python train.py --n_layer=11 --d_model=512 --n_head=8 --n_kv_head=8 --head_dim=64 --d_mlp=1536 --vocab_size=8192 --activation="gelu" --norm="layernorm" --norm_place="pre" --norm_eps=1e-05 --positions="rope" --rope_base=10000.0 --rope_fraction=0.25 --qk_norm=false --attn_scale=0.125 --bias="all" --tie_embeddings=false --parallel_block=true --init="trunc" --init_std_qkv=0.0164 --init_std_o=0.0164 --init_std_up=0.0164 --init_std_down=0.0 --init_mimetic=0.5 --optimizer="muon" --lr=0.0106 --lr_mult_qkv=0.5 --beta1=0.95 --lr_head=0.00606 --grad_clip=1.0 --warmup_steps=200 --schedule="wsd" --decay_fraction=1.0 --decay_shape="sqrt" --final_lr_fraction=0.05 --batch_tokens=131072 --seq_len=1024 --doc_mask=false --train_tokens=781400000 --steps=5962 --dataset="wikipedia_en"
Each number is 50 + 12 x the weight over its row's rms, rounded and kept within 0 to 99. Layers, rows and columns count from 0. The size before them is the row's rms in percent of the matrix's.

# layer 5 attention output (transposed), 512x512, rms 0.0583, rows 385-412, columns 384-511
097:52 38 64 81 46 64 69 33 63 57 63 44 25 61 42 59 52 37 54 39 42 51 39 56 59 53 42 44 45 54 43 54 42 49 44 63 62 52 51 52 69 48 50 57 41 54 43 55 48 64 60 51 45 38 41 27 47 57 51 66 42 54 64 47 40 43 52 52 40 55 26 60 62 41 67 29 63 46 42 50 48 49 67 41 25 72 44 47 51 49 55 67 33 72 21 42 39 53 35 69 52 59 48 55 44 45 55 42 63 67 35 65 73 52 59 61 52 56 48 53 44 60 72 42 65 60 65 23
093:59 71 47 70 55 44 53 45 68 42 63 51 44 72 44 47 58 40 65 43 41 55 37 82 49 54 44 71 36 70 63 25 60 64 52 54 52 55 42 50 42 28 49 45 32 49 52 51 42 50 44 52 63 32 47 48 51 36 64 73 48 47 46 50 71 32 40 45 43 14 68 46 68 47 59 63 51 38 53 54 49 62 33 69 60 44 48 40 43 69 67 55 55 40 49 56 42 42 41 62 57 51 45 53 39 37 59 50 33 37 46 54 63 60 44 56 38 51 34 54 54 44 52 27 31 63 41 53
107:48 57 42 45 35 56 52 39 51 42 40 40 58 49 46 32 63 41 46 52 54 39 39 37 36 47 34 55 40 48 44 45 56 52 21 48 47 55 62 45 66 73 50 47 64 53 68 29 74 38 67 56 25 52 49 45 49 66 40 45 56 68 61 62 50 41 43 45 36 31 53 38 43 29 57 57 31 37 53 54 69 72 64 41 53 75 51 53 52 37 65 47 41 43 75 44 78 53 53 51 47 73 57 52 63 54 35 38 32 45 48 13 38 37 40 49 56 60 63 53 21 29 44 63 44 39 35 63
106:70 49 36 44 55 47 46 68 59 57 52 44 53 55 65 38 42 36 34 42 39 57 45 44 49 37 46 70 32 42 52 61 59 53 55 65 61 32 44 34 50 46 59 40 64 55 47 38 80 42 53 32 31 47 44 50 59 61 51 51 50 71 49 60 53 44 55 42 49 42 74 60 58 41 58 64 43 59 65 61 68 59 35 44 49 53 46 50 44 80 47 61 55 67 37 38 49 49 38 56 50 79 50 62 52 42 42 36 41 40 22 34 45 33 69 56 31 52 52 60 39 69 69 43 73 59 41 57
100:47 48 47 44 35 40 65 56 41 67 36 37 46 65 63 55 40 65 38 41 62 47 46 46 48 55 29 65 43 54 47 73 36 38 53 49 39 53 47 35 59 80 39 28 54 57 33 53 58 47 51 51 48 57 34 63 44 40 39 57 39 10 68 42 59 41 57 65 52 34 50 53 47 45 46 41 31 36 52 53 36 63 38 63 53 35 61 62 55 47 71 38 51 52 44 56 62 58 43 53 47 26 48 47 52 62 65 44 49 47 46 65 77 49 40 61 67 37 45 41 65 37 39 51 47 34 36 48
096:27 42 51 65 42 70 23 29 55 35 49 58 47 50 53 65 57 65 58 57 68 20 54 59 74 56 45 60 67 43 55 55 24 89 53 35 69 39 69 35 52 56 72 59 61 55 46 48 56 27 49 31 48 40 32 50 53 40 31 77 35 42 52 69 58 62 38 69 54 54 54 50 64 42 53 38 46 49 57 41 49 70 48 48 59 36 37 55 44 45 67 36 45 47 42 48 63 36 50 53 60 46 55 33 44 17 46 62 57 41 58 63 42 37 61 66 54 68 62 38 53 21 48 44 73 44 39 66
100:61 49 45 30 54 46 51 65 55 42 55 45 52 44 56 55 33 45 53 49 49 53 37 54 48 74 33 54 40 62 53 58 67 62 41 74 37 50 40 66 35 48 30 47 45 41 47 37 67 61 38 50 57 32 65 36 69 50 36 68 30 65 58 64 40 69 63 54 36 36 42 70 45 47 67 60 42 49 38 52 26 42 46 43 57 72 40 38 57 74 71 69 56 62 47 45 26 39 46 47 43 72 51 58 55 33 54 51 55 39 66 82 49 65 38 57 62 41 38 36 50 52 57 50 53 63 69 54
101:62 66 36 41 61 44 65 34 61 58 39 53 26 55 33 78 48 64 67 67 49 66 38 37 62 50 41 42 62 47 42 35 59 58 33 61 38 45 63 70 47 36 44 33 28 35 43 44 30 40 57 50 55 40 39 35 64 58 45 45 51 50 42 58 63 48 66 52 44 67 39 54 50 51 55 59 54 44 59 43 42 41 39 70 57 31 52 58 42 35 47 32 49 58 56 56 82 46 38 68 50 47 58 44 52 57 73 54 52 61 26 39 44 68 33 55 62 65 57 54 37 70 56 44 43 42 48 64
094:63 58 48 58 56 52 40 26 40 40 56 58 55 48 64 49 62 45 28 52 53 45 57 70 50 57 25 68 60 35 51 56 67 39 36 51 68 57 58 70 43 63 48 58 32 57 30 83 39 29 57 32 48 57 43 53 39 39 41 67 51 26 51 56 45 48 40 52 41 42 63 58 59 56 62 62 66 40 50 62 41 19 62 33 48 42 55 71 24 45 70 31 67 53 72 55 55 61 46 58 31 34 36 59 42 49 56 58 41 43 54 72 34 56 49 66 47 39 53 40 46 36 65 69 58 47 59 40
099:55 35 48 58 40 28 38 55 60 50 44 54 61 52 52 40 36 54 56 58 46 69 52 50 50 68 51 31 33 55 59 55 26 43 44 66 76 54 34 46 58 46 48 61 57 56 59 65 54 41 55 39 49 62 53 20 38 41 75 50 51 38 37 51 29 53 44 46 57 44 53 63 40 43 46 53 38 44 52 58 47 18 52 44 57 51 51 55 30 44 53 57 51 41 38 57 38 42 67 34 64 39 54 53 43 51 73 47 39 44 66 69 43 44 59 52 41 51 20 46 35 74 57 31 20 39 33 44
097:50 61 25 42 70 36 57 51 52 51 49 61 54 35 54 49 55 46 57 58 65 53 73 38 65 48 72 52 39 60 63 80 41 56 59 48 56 63 28 74 40 52 44 49 57 40 52 77 67 58 52 61 47 51 20 49 55 41 64 63 54 48 61 56 60 46 35 41 42 59 52 53 54 40 56 55 53 53 26 53 47 39 52 32 61 55 49 52 34 53 16 55 64 50 50 38 59 49 44 34 54 44 43 56 59 43 45 27 42 52 40 73 42 57 44 52 50 26 59 49 73 40 41 37 25 40 47 51
095:50 56 38 44 37 55 25 43 57 41 39 34 62 40 38 57 39 62 69 44 55 30 43 24 68 36 35 40 82 25 59 56 51 69 58 58 28 48 32 47 63 50 70 53 60 49 68 42 60 45 62 57 45 68 40 57 60 46 58 46 55 26 49 47 60 75 43 47 63 41 52 46 55 39 58 57 52 53 57 38 70 43 67 69 50 52 40 60 51 45 62 67 45 56 48 35 58 42 48 49 56 50 45 49 49 39 63 38 55 42 39 63 48 31 63 63 70 55 41 77 49 61 43 53 34 44 35 50
099:50 40 87 60 50 61 69 81 56 68 60 52 67 46 63 52 56 49 43 63 49 61 39 43 34 44 31 51 62 38 50 53 67 53 39 40 35 31 78 58 41 34 73 50 43 45 38 49 49 57 68 60 55 39 50 41 77 26 42 32 58 28 43 66 47 59 31 27 63 53 44 62 70 28 68 46 67 64 53 31 26 50 37 45 65 67 32 56 48 33 65 63 53 48 42 39 59 35 50 45 51 62 47 52 43 47 60 48 41 57 62 65 60 72 41 38 51 50 56 61 25 51 43 37 46 55 44 69
093:53 54 61 42 50 54 52 57 60 46 63 50 51 79 62 68 63 54 55 64 71 36 69 54 37 53 49 58 57 57 41 29 48 72 42 48 58 74 47 44 45 60 46 23 30 54 60 55 64 48 69 52 49 47 34 36 49 40 50 53 40 49 50 49 34 46 44 47 25 41 64 61 61 50 57 63 42 65 52 44 71 50 53 38 54 62 60 64 43 54 58 54 40 57 33 55 60 67 40 47 44 45 52 47 39 45 52 59 66 55 46 60 46 40 84 21 43 67 50 32 58 40 73 45 56 46 40 39
098:35 46 54 51 45 37 62 48 50 54 20 62 23 52 59 13 67 52 50 53 45 50 42 68 20 46 74 36 59 49 42 49 64 67 58 65 52 76 68 47 53 36 54 52 37 41 46 38 54 68 43 51 38 91 58 56 45 37 59 41 36 63 51 41 21 49 61 63 59 58 41 58 53 65 46 40 70 54 64 57 48 41 52 48 58 44 49 42 49 43 73 24 55 83 48 59 36 48 58 50 62 35 49 44 25 48 20 60 47 54 51 42 60 63 20 47 32 51 40 49 54 41 86 78 63 61 33 43
103:51 43 57 35 59 45 57 59 56 47 65 30 56 37 37 38 49 59 70 34 62 69 38 39 44 39 21 26 28 53 31 49 62 41 41 51 59 60 45 51 65 43 70 50 32 49 35 48 51 53 58 34 60 51 49 45 53 54 56 52 28 52 45 45 40 46 49 34 64 66 41 39 35 54 51 48 51 57 49 37 42 46 59 67 42 38 51 59 34 49 46 54 63 48 48 47 53 28 39 56 38 51 43 53 26 32 74 30 52 51 52 55 37 79 45 38 67 63 54 63 39 50 48 48 65 47 60 44
100:39 45 49 77 57 53 70 41 39 46 67 38 52 31 62 50 42 52 65 53 46 57 44 69 57 46 32 39 60 39 60 61 58 48 33 73 32 52 62 36 50 36 47 46 49 55 37 54 34 45 61 64 44 38 45 47 42 54 36 55 50 46 52 39 41 46 60 45 36 48 57 61 43 42 53 36 42 43 51 56 45 56 45 44 43 69 46 59 50 38 31 45 51 37 35 49 63 67 63 34 48 51 53 57 49 54 55 50 38 53 32 41 24 62 44 52 74 73 42 67 36 22 63 40 72 46 34 57
099:41 49 48 65 37 53 65 55 48 58 24 54 50 71 53 38 61 55 27 52 66 15 37 41 43 49 68 45 48 45 52 24 47 61 39 48 29 48 51 74 59 46 37 49 62 30 54 61 62 56 45 67 69 32 59 76 22 44 49 59 19 69 58 37 49 42 74 40 56 24 52 55 53 60 46 37 47 62 52 49 49 45 33 42 72 62 48 42 60 47 50 56 48 47 66 52 48 53 38 42 44 62 64 53 57 51 34 64 38 60 53 31 46 41 67 38 47 45 42 59 39 70 47 64 57 32 30 52
095:49 61 39 49 51 37 57 25 65 52 57 55 74 46 33 46 62 44 65 63 54 46 75 53 39 62 67 71 55 30 52 43 47 31 36 56 30 36 50 68 30 47 39 42 65 57 72 42 38 38 45 42 68 46 51 45 30 49 61 70 66 31 53 44 48 50 24 43 53 54 72 47 64 52 44 61 49 45 66 52 63 77 65 38 45 44 41 75 72 40 49 40 26 44 59 38 37 50 51 45 43 68 49 50 31 64 39 53 31 50 58 59 54 39 38 63 56 20 42 58 52 55 57 48 54 54 68 39
109:63 41 32 36 29 49 42 67 57 55 51 41 66 90 39 38 61 58 64 42 53 66 48 60 32 57 67 58 48 45 52 37 52 55 57 48 78 61 34 47 49 52 48 38 64 38 41 39 48 51 46 47 48 54 49 40 40 49 55 52 65 53 77 74 59 38 67 55 23 53 56 56 43 55 47 83 58 49 66 49 56 40 35 69 50 65 45 35 51 49 85 22 52 42 67 29 43 56 42 64 41 38 53 36 33 37 47 62 56 57 47 43 31 47 49 49 32 44 53 50 77 35 64 56 33 48 43 46
101:59 64 58 60 59 39 37 62 61 34 50 53 54 48 48 24 62 22 25 45 57 46 36 46 36 21 74 58 34 50 45 53 58 58 53 49 31 64 21 42 24 52 51 63 57 45 42 43 33 49 61 55 61 42 39 49 52 49 44 21 49 60 48 53 49 58 56 43 59 67 34 62 71 64 50 54 37 51 35 53 50 42 51 26 43 25 54 44 52 48 48 58 57 48 54 42 62 53 54 22 68 34 46 49 71 64 49 44 71 42 48 70 36 67 61 33 56 61 14 60 53 60 42 78 47 53 53 38
102:44 56 44 50 62 55 41 48 59 56 44 60 60 37 77 43 80 78 42 84 43 40 68 49 59 32 43 32 50 58 43 53 47 39 66 30 40 58 53 59 56 52 47 43 41 26 34 62 62 65 52 27 51 39 69 53 37 47 48 42 49 40 47 55 41 45 55 58 53 43 55 45 29 40 59 47 46 41 42 45 28 66 66 35 41 38 60 60 43 44 52 49 44 29 52 79 38 40 42 55 44 38 46 48 26 57 59 72 72 48 44 54 25 55 37 68 48 48 51 57 46 54 40 40 58 35 42 49
100:53 58 30 41 57 58 26 56 26 60 70 46 64 42 37 51 22 46 39 63 52 37 63 56 72 39 48 55 61 57 73 57 26 30 59 64 56 51 41 44 71 42 36 40 60 51 52 51 77 65 38 28 52 28 35 24 46 49 50 41 35 52 46 81 57 45 38 65 48 55 56 57 57 39 53 55 38 49 57 57 44 52 60 49 43 64 27 52 43 51 49 40 48 56 58 51 49 40 67 65 45 64 31 39 39 34 45 60 42 59 43 34 37 54 56 46 73 59 27 27 65 43 57 62 52 29 61 29
097:59 61 30 69 37 59 30 25 51 59 39 50 66 68 52 39 55 39 38 41 25 39 47 46 61 79 18 49 49 54 42 54 38 63 27 60 36 45 45 41 54 62 55 58 35 59 55 27 46 66 38 61 43 55 58 59 42 49 42 41 60 37 58 63 50 46 61 25 45 50 50 40 45 47 61 38 32 41 47 55 50 50 60 55 49 55 50 47 51 53 52 39 65 65 38 58 31 56 16 38 32 32 58 59 44 37 48 69 44 48 33 52 73 51 66 29 64 53 62 53 59 60 30 35 52 47 37 42
096:21 41 54 40 30 48 55 37 39 52 56 65 39 55 46 47 48 75 47 64 54 38 48 56 40 66 46 55 45 32 50 57 40 47 29 54 50 59 55 46 49 58 70 49 45 61 55 45 56 45 43 69 37 57 45 46 41 60 44 56 39 38 52 53 36 63 36 66 49 34 61 76 47 61 48 48 42 32 43 49 57 38 57 52 63 58 56 50 40 54 56 74 51 41 57 54 39 66 38 66 19 46 49 37 59 47 50 45 69 43 35 62 48 48 35 47 51 46 33 37 30 59 55 57 32 67 40 41
096:50 55 70 35 38 56 58 37 54 52 50 55 42 61 43 36 40 44 49 62 31 52 53 24 57 21 55 65 49 38 67 56 46 28 55 53 73 67 39 51 53 55 61 63 62 39 35 80 21 38 51 54 51 63 57 36 52 32 55 67 41 44 41 77 67 40 39 77 29 44 28 46 48 41 48 58 30 38 32 45 61 55 44 51 61 35 42 60 67 64 53 77 31 22 58 45 61 67 26 57 51 41 53 54 39 43 47 57 79 78 44 49 53 54 61 31 55 41 42 16 50 67 45 53 45 53 57 51
096:71 53 48 75 27 37 46 61 48 56 45 30 41 45 59 38 43 37 35 58 42 51 49 33 52 73 72 50 63 60 56 54 68 40 67 76 55 58 40 54 54 45 67 62 68 47 33 37 46 46 53 42 42 43 54 58 42 69 53 56 48 50 42 71 51 53 30 52 56 54 57 60 27 50 57 56 25 42 67 62 65 55 36 35 75 35 54 48 28 52 56 38 48 44 51 59 40 29 66 43 39 65 39 56 48 38 47 54 43 45 36 51 60 40 40 38 56 42 46 65 62 44 53 26 57 48 60 61
098:42 60 66 27 51 55 64 56 52 44 60 54 57 71 34 23 32 38 38 66 50 47 46 46 60 23 45 46 44 36 69 42 37 54 49 59 52 46 56 37 48 54 45 31 46 59 49 69 51 44 63 60 61 61 43 44 74 50 42 47 56 45 39 50 30 52 42 44 50 57 55 63 40 49 51 69 50 59 37 63 37 62 47 48 44 41 48 71 25 59 64 42 54 53 44 41 38 33 51 28 65 43 45 54 37 51 56 67 71 51 72 38 61 50 58 42 44 59 60 82 51 70 53 26 47 35 67 23
# layer 5 attention value, 512x512, rms 0.0357, rows 386-412, columns 384-511
097:42 48 61 39 49 42 37 51 32 41 55 46 41 67 53 45 33 64 39 47 58 44 52 37 54 38 64 58 54 07 33 58 60 60 53 51 59 52 46 48 54 38 61 58 39 35 54 63 44 34 62 47 29 58 74 56 36 54 47 47 52 33 44 55 48 32 47 39 50 53 37 30 26 54 41 47 54 53 45 36 29 66 70 37 26 48 55 57 45 35 57 55 12 54 63 47 54 60 34 37 46 46 16 51 62 55 34 55 53 56 37 30 53 35 61 50 56 52 58 36 31 34 50 55 62 47 59 52
106:44 60 71 41 65 76 43 41 36 57 55 50 55 47 23 52 41 47 35 44 60 34 76 58 52 52 60 32 61 64 67 53 55 25 61 43 40 49 42 58 43 40 43 56 52 48 39 60 32 40 57 44 47 60 35 42 42 46 40 31 42 38 41 27 51 60 45 51 61 80 53 50 57 47 64 49 48 74 61 51 39 41 52 29 56 35 24 49 64 36 56 58 35 39 45 60 25 55 50 40 56 50 84 75 45 70 56 39 43 70 66 68 44 52 29 56 48 36 46 50 58 69 80 60 45 83 43 40
104:54 54 49 48 58 50 37 16 31 59 75 53 47 53 48 52 41 59 72 37 57 37 55 47 52 48 34 53 56 61 50 72 84 31 49 66 66 45 47 55 57 14 31 44 47 46 62 42 41 70 31 37 56 54 52 48 52 55 53 71 49 40 63 46 52 42 65 31 67 64 40 30 42 53 31 25 40 32 60 58 47 48 49 59 36 77 49 62 44 39 74 61 58 53 31 41 43 59 77 42 47 41 47 74 61 41 24 45 30 56 60 55 72 40 34 55 31 44 66 52 57 67 70 84 55 32 48 52
103:52 48 52 84 24 59 49 43 67 48 44 69 52 28 48 52 45 57 45 61 64 60 49 63 54 37 65 61 34 66 72 43 11 58 62 56 65 39 37 36 77 48 46 64 46 62 30 41 71 58 38 61 56 49 45 76 51 48 46 74 49 57 37 59 33 50 35 48 52 47 63 33 33 60 65 63 55 68 39 53 47 52 72 55 34 48 35 46 37 58 40 60 61 54 51 50 60 22 50 34 50 47 43 36 56 65 55 59 59 50 56 44 30 50 47 64 64 51 61 44 59 49 38 65 54 53 55 47
097:65 45 57 51 46 51 51 48 43 60 41 33 48 49 43 48 39 48 45 35 34 40 47 26 57 56 61 40 48 40 33 46 51 48 56 54 48 56 33 57 57 57 69 55 61 53 47 41 56 53 36 35 65 55 47 55 49 44 55 57 49 40 33 55 63 48 59 43 19 72 40 70 60 49 38 60 66 47 42 70 40 50 59 45 65 38 39 57 51 63 40 62 50 72 47 43 39 64 47 46 58 38 42 52 52 92 26 74 41 54 43 50 75 71 56 39 51 31 41 53 30 75 67 24 46 52 42 45
102:59 69 54 63 50 59 63 33 49 41 39 53 44 83 23 50 53 52 26 48 45 42 51 40 54 49 61 27 58 38 51 39 64 40 50 39 48 52 59 56 56 53 71 30 35 62 48 42 57 54 65 35 46 76 44 47 48 26 39 45 66 64 61 60 43 47 30 51 68 64 66 42 64 48 48 35 59 39 53 46 72 39 56 55 12 33 50 90 36 20 46 53 45 52 51 53 57 37 52 72 44 38 40 42 48 36 61 40 61 36 39 43 46 61 76 56 56 53 46 74 44 47 47 68 54 61 46 61
101:28 37 41 66 46 36 47 52 40 46 46 52 47 40 46 52 61 47 61 22 47 48 68 58 38 41 52 48 43 41 40 55 46 61 59 54 52 63 51 55 39 42 39 48 50 46 58 64 39 46 57 48 43 48 40 66 39 51 53 52 61 49 69 65 35 56 42 66 59 43 46 52 31 63 50 38 23 45 55 27 48 44 50 39 59 58 49 56 30 58 59 65 68 58 34 61 24 75 43 41 49 52 55 42 30 50 34 47 27 35 45 63 66 44 49 63 49 61 32 51 50 33 50 64 31 70 35 51
097:34 46 30 36 32 41 65 51 55 57 60 57 46 37 46 52 38 57 43 50 38 62 56 44 41 59 61 52 44 51 68 55 40 45 55 62 66 43 47 43 57 47 40 49 63 31 54 54 70 44 33 65 66 47 52 35 62 74 47 66 51 49 56 46 50 48 28 66 28 55 53 64 30 52 70 49 25 54 39 48 73 49 52 46 52 46 46 31 68 40 35 55 45 39 45 53 82 32 41 31 44 40 58 42 77 29 74 43 34 49 34 53 61 42 56 59 61 40 49 54 40 78 42 59 54 40 44 54
102:55 53 53 70 60 37 63 34 55 45 48 49 67 71 47 63 92 66 56 52 41 27 45 75 60 52 45 63 53 59 53 37 60 55 58 53 36 55 73 63 35 66 65 60 42 47 45 63 37 51 46 54 51 38 36 54 46 44 50 47 49 67 45 46 66 51 58 59 62 70 29 38 66 46 54 48 46 38 49 40 26 49 30 67 32 54 43 58 53 27 48 46 54 50 50 36 49 52 42 50 35 23 40 57 51 54 36 46 59 46 44 20 54 62 70 38 52 29 47 57 61 59 34 44 50 51 73 57
099:60 60 60 48 35 42 52 53 75 45 48 55 44 62 47 49 72 72 54 36 40 44 56 48 50 26 71 41 61 32 51 52 56 27 40 47 44 14 51 49 62 36 49 36 38 71 37 68 56 49 49 35 46 57 42 47 66 61 45 45 46 66 59 55 40 64 47 74 59 34 54 33 53 43 38 56 29 64 50 53 58 56 41 55 55 37 35 45 39 54 56 27 47 37 62 28 55 55 40 64 43 62 52 33 32 37 69 70 64 26 62 42 48 44 56 49 49 51 41 42 66 61 50 36 36 50 57 52
096:63 43 37 45 72 48 41 53 21 46 47 67 39 36 65 41 25 50 39 55 37 61 58 64 36 51 61 42 51 76 20 50 46 58 35 46 71 46 39 59 40 59 45 33 73 47 58 57 29 52 52 49 46 56 46 48 42 35 51 40 67 58 57 51 80 46 50 46 59 51 55 70 42 66 38 59 54 54 44 68 57 53 38 42 38 46 48 84 46 43 48 48 49 33 50 66 57 49 49 65 37 52 39 43 39 61 28 70 56 65 57 53 58 63 82 37 47 34 41 60 76 46 29 47 53 64 57 77
101:56 51 25 25 38 39 36 40 47 37 49 60 57 46 41 69 38 67 59 63 49 58 29 52 54 49 57 48 50 62 70 64 45 40 69 56 72 69 44 42 48 44 31 35 68 62 60 32 50 36 58 47 39 67 36 45 39 63 65 54 56 58 46 56 45 42 63 43 32 48 64 55 59 48 47 45 37 41 45 47 69 58 59 44 27 50 42 56 37 57 63 33 53 31 41 60 32 79 54 75 53 42 67 30 54 34 22 40 50 52 56 52 43 52 49 56 52 58 52 54 48 42 71 40 51 66 75 49
095:56 53 48 72 44 46 62 63 46 35 58 45 52 41 63 40 46 59 72 50 38 67 42 48 51 38 73 47 34 71 57 43 34 56 60 39 45 36 74 60 36 56 49 31 51 41 42 44 62 53 57 43 49 59 50 65 46 35 43 59 49 47 41 42 62 41 61 55 55 65 24 37 66 60 58 57 55 33 43 40 48 45 29 71 55 43 60 47 52 53 44 65 54 54 46 56 55 57 52 43 59 61 53 50 39 64 68 32 42 51 72 43 52 29 52 40 49 32 53 59 49 58 40 28 68 36 38 57
099:66 57 28 53 50 72 41 58 65 37 56 37 52 49 55 76 52 53 49 44 56 58 29 46 38 42 61 56 53 66 30 64 53 42 52 42 54 39 50 58 53 42 49 29 40 53 44 52 32 50 88 53 40 02 77 63 41 61 61 55 49 35 52 19 77 30 47 55 68 45 50 40 35 46 44 56 20 44 50 57 52 67 30 63 45 45 72 50 34 43 33 61 62 51 60 51 58 54 43 61 51 26 57 47 71 42 43 33 65 54 36 53 45 56 56 51 24 51 66 38 55 69 45 47 57 33 41 45
101:37 38 40 20 34 77 44 44 47 43 61 56 54 47 64 26 50 71 41 40 69 61 46 39 66 49 52 47 60 32 40 55 62 61 48 39 49 58 52 68 40 45 37 51 57 49 40 58 53 47 55 47 50 73 51 68 55 71 44 29 33 49 68 51 48 65 54 51 41 40 58 29 54 46 43 60 39 47 58 64 56 77 52 29 47 61 54 29 62 43 55 47 52 38 57 66 25 41 51 62 74 63 52 30 37 40 43 43 45 54 52 49 52 51 44 55 38 66 42 39 50 50 44 46 39 53 34 47
102:51 45 52 31 54 32 45 28 58 48 33 49 60 40 47 60 53 60 60 54 37 48 54 40 60 37 42 38 51 60 48 59 37 30 60 36 39 53 55 39 29 63 35 47 71 51 34 42 46 54 34 43 62 30 73 36 47 50 47 43 38 66 64 34 34 41 58 60 63 42 52 41 53 59 40 51 46 61 54 39 63 45 55 50 53 13 45 54 60 52 49 49 62 49 69 63 54 38 43 64 55 40 60 44 33 26 64 49 49 64 82 55 40 55 52 50 54 53 57 55 58 60 40 19 43 58 42 36
099:70 66 59 64 54 53 54 56 52 47 58 55 45 52 55 57 60 42 49 33 57 20 64 67 45 49 38 50 33 74 47 66 66 56 60 59 69 41 41 33 49 52 73 36 40 53 61 31 43 75 43 52 32 60 64 54 49 58 39 34 53 39 65 67 54 30 47 68 48 64 56 55 56 60 51 42 57 60 37 63 57 57 50 56 42 43 47 52 48 38 47 78 51 52 42 29 61 76 48 49 45 54 34 22 81 49 46 34 62 57 40 52 43 13 46 48 54 51 60 51 53 51 52 43 51 50 43 53
099:37 46 71 60 40 63 52 61 37 83 41 62 41 47 42 37 40 61 22 35 13 37 41 45 47 50 36 38 43 56 54 30 59 77 25 42 46 64 65 56 65 64 61 77 40 32 31 54 39 44 65 42 46 51 40 57 71 33 50 55 66 45 50 68 70 39 49 57 47 50 56 42 36 45 39 47 47 73 51 36 43 46 54 58 67 45 46 63 41 42 65 54 67 55 75 42 39 72 43 34 39 46 59 40 62 32 35 58 38 42 33 70 56 46 55 58 50 75 41 49 45 39 54 26 38 35 45 64
105:42 56 49 61 44 64 53 50 42 57 37 60 39 54 52 58 54 62 59 36 51 61 51 27 49 39 44 50 50 42 46 41 48 55 35 21 64 62 63 52 49 46 51 48 52 61 57 48 49 70 61 32 40 33 38 60 52 53 59 48 65 36 18 41 34 48 23 53 38 77 64 44 61 63 46 35 58 68 54 47 47 52 75 45 57 64 45 54 44 46 28 50 67 30 55 50 42 45 36 48 57 33 33 76 62 36 56 53 30 47 33 80 52 48 53 48 60 53 48 48 50 49 47 47 54 41 48 43
101:61 37 54 51 69 45 61 55 31 61 76 75 34 37 60 56 64 36 72 43 37 55 36 81 56 55 43 54 57 52 77 50 60 42 56 56 68 24 54 56 48 33 51 42 49 54 62 71 75 72 60 45 62 48 53 59 49 64 56 47 27 46 77 33 53 56 59 49 30 65 29 45 54 45 67 31 48 43 37 50 48 38 45 72 55 40 48 57 43 54 48 53 51 64 23 53 39 37 44 58 43 73 44 47 53 50 33 71 56 50 56 38 48 50 53 59 53 46 68 67 49 54 56 25 45 55 42 46
105:47 44 59 48 33 50 49 59 41 53 43 65 57 57 57 76 50 68 37 50 58 62 48 50 59 40 69 62 52 45 50 44 55 41 42 31 70 64 47 38 56 48 40 58 54 58 57 50 54 46 41 39 43 61 42 73 56 69 48 56 68 62 67 69 46 73 65 59 45 47 70 55 58 39 42 55 41 39 58 32 62 62 46 36 70 40 51 19 45 55 36 51 57 46 37 55 20 71 43 34 57 17 33 60 53 59 47 35 38 46 48 53 57 34 55 37 46 53 47 57 63 48 58 47 67 55 61 35
101:49 39 47 48 61 65 55 64 52 50 30 58 58 56 42 58 47 59 75 58 51 60 52 38 32 42 40 61 45 15 51 52 64 51 47 51 44 60 53 50 34 54 53 71 53 41 32 35 45 40 54 57 48 49 40 54 53 55 29 47 70 51 42 29 41 40 50 51 42 42 40 44 65 54 35 57 49 51 47 59 65 73 49 63 35 34 33 38 43 45 56 48 49 66 44 31 56 52 45 30 47 50 41 38 53 54 51 41 59 54 45 81 53 71 45 46 34 32 65 66 48 40 50 47 45 59 35 76
098:43 43 50 49 28 62 36 46 52 26 40 48 51 29 41 67 49 49 64 32 58 51 38 60 67 49 45 52 34 37 49 44 38 62 66 60 36 63 62 54 51 63 46 74 51 52 35 51 29 73 53 39 44 50 53 58 52 56 40 42 45 48 39 53 52 58 60 47 45 44 52 65 46 61 51 45 41 85 57 48 48 69 48 42 75 24 44 54 65 35 60 43 52 55 47 58 74 41 47 58 48 51 55 38 53 41 35 43 59 58 61 49 44 41 32 40 54 14 61 39 36 43 47 49 44 66 54 57
100:49 53 53 53 30 74 63 49 71 40 51 55 45 57 46 55 49 48 27 32 79 51 36 56 41 56 37 64 49 60 43 46 48 43 91 42 43 38 41 61 49 69 41 38 47 50 52 72 50 41 50 44 61 52 85 80 66 42 57 59 50 34 44 39 42 30 48 61 54 45 65 43 53 46 57 46 55 53 36 42 69 54 57 54 44 51 51 47 48 29 53 51 30 57 41 63 66 48 39 50 62 35 40 35 34 50 67 66 27 49 36 40 50 54 48 20 71 62 62 43 66 62 40 49 56 58 45 69
098:43 63 69 51 60 49 59 29 37 56 52 59 46 33 31 45 62 39 48 49 58 42 51 56 52 59 63 69 49 68 56 43 42 52 56 34 71 30 57 43 70 41 54 51 38 55 55 68 80 38 51 43 50 30 44 47 51 53 55 30 41 54 42 43 19 37 53 33 38 56 47 62 33 47 29 37 58 55 59 44 54 54 63 57 51 44 45 62 25 48 31 37 66 73 68 39 54 63 63 40 35 63 46 40 32 55 44 67 43 14 57 54 43 58 65 59 52 58 42 58 41 66 64 71 48 46 46 36
099:46 51 30 41 54 68 72 45 51 45 61 58 44 60 43 47 42 60 47 50 52 47 45 51 44 52 47 35 46 19 38 30 54 43 41 50 35 62 47 61 46 30 31 37 46 35 73 50 69 54 70 53 45 52 64 41 50 35 48 60 59 41 55 40 57 51 48 57 64 43 26 40 35 58 52 55 55 55 41 49 36 34 75 36 58 66 32 73 61 29 39 37 67 28 49 31 59 52 59 58 34 64 58 43 36 44 27 45 38 16 54 42 25 36 49 66 45 43 31 45 49 53 45 39 42 73 47 45
100:46 37 43 31 45 62 57 49 58 31 45 66 46 42 36 63 58 64 49 33 45 50 53 33 60 34 50 42 44 42 63 44 49 44 50 45 33 50 29 41 48 48 55 57 70 58 33 39 50 65 34 42 46 57 54 41 47 47 41 23 57 78 59 37 37 44 46 69 48 58 61 56 70 70 52 53 54 42 44 38 40 38 47 78 46 55 26 40 71 69 48 57 43 53 46 44 43 61 52 53 49 59 66 54 49 62 55 64 37 45 43 57 56 35 47 53 54 54 59 60 67 53 51 69 29 56 40 56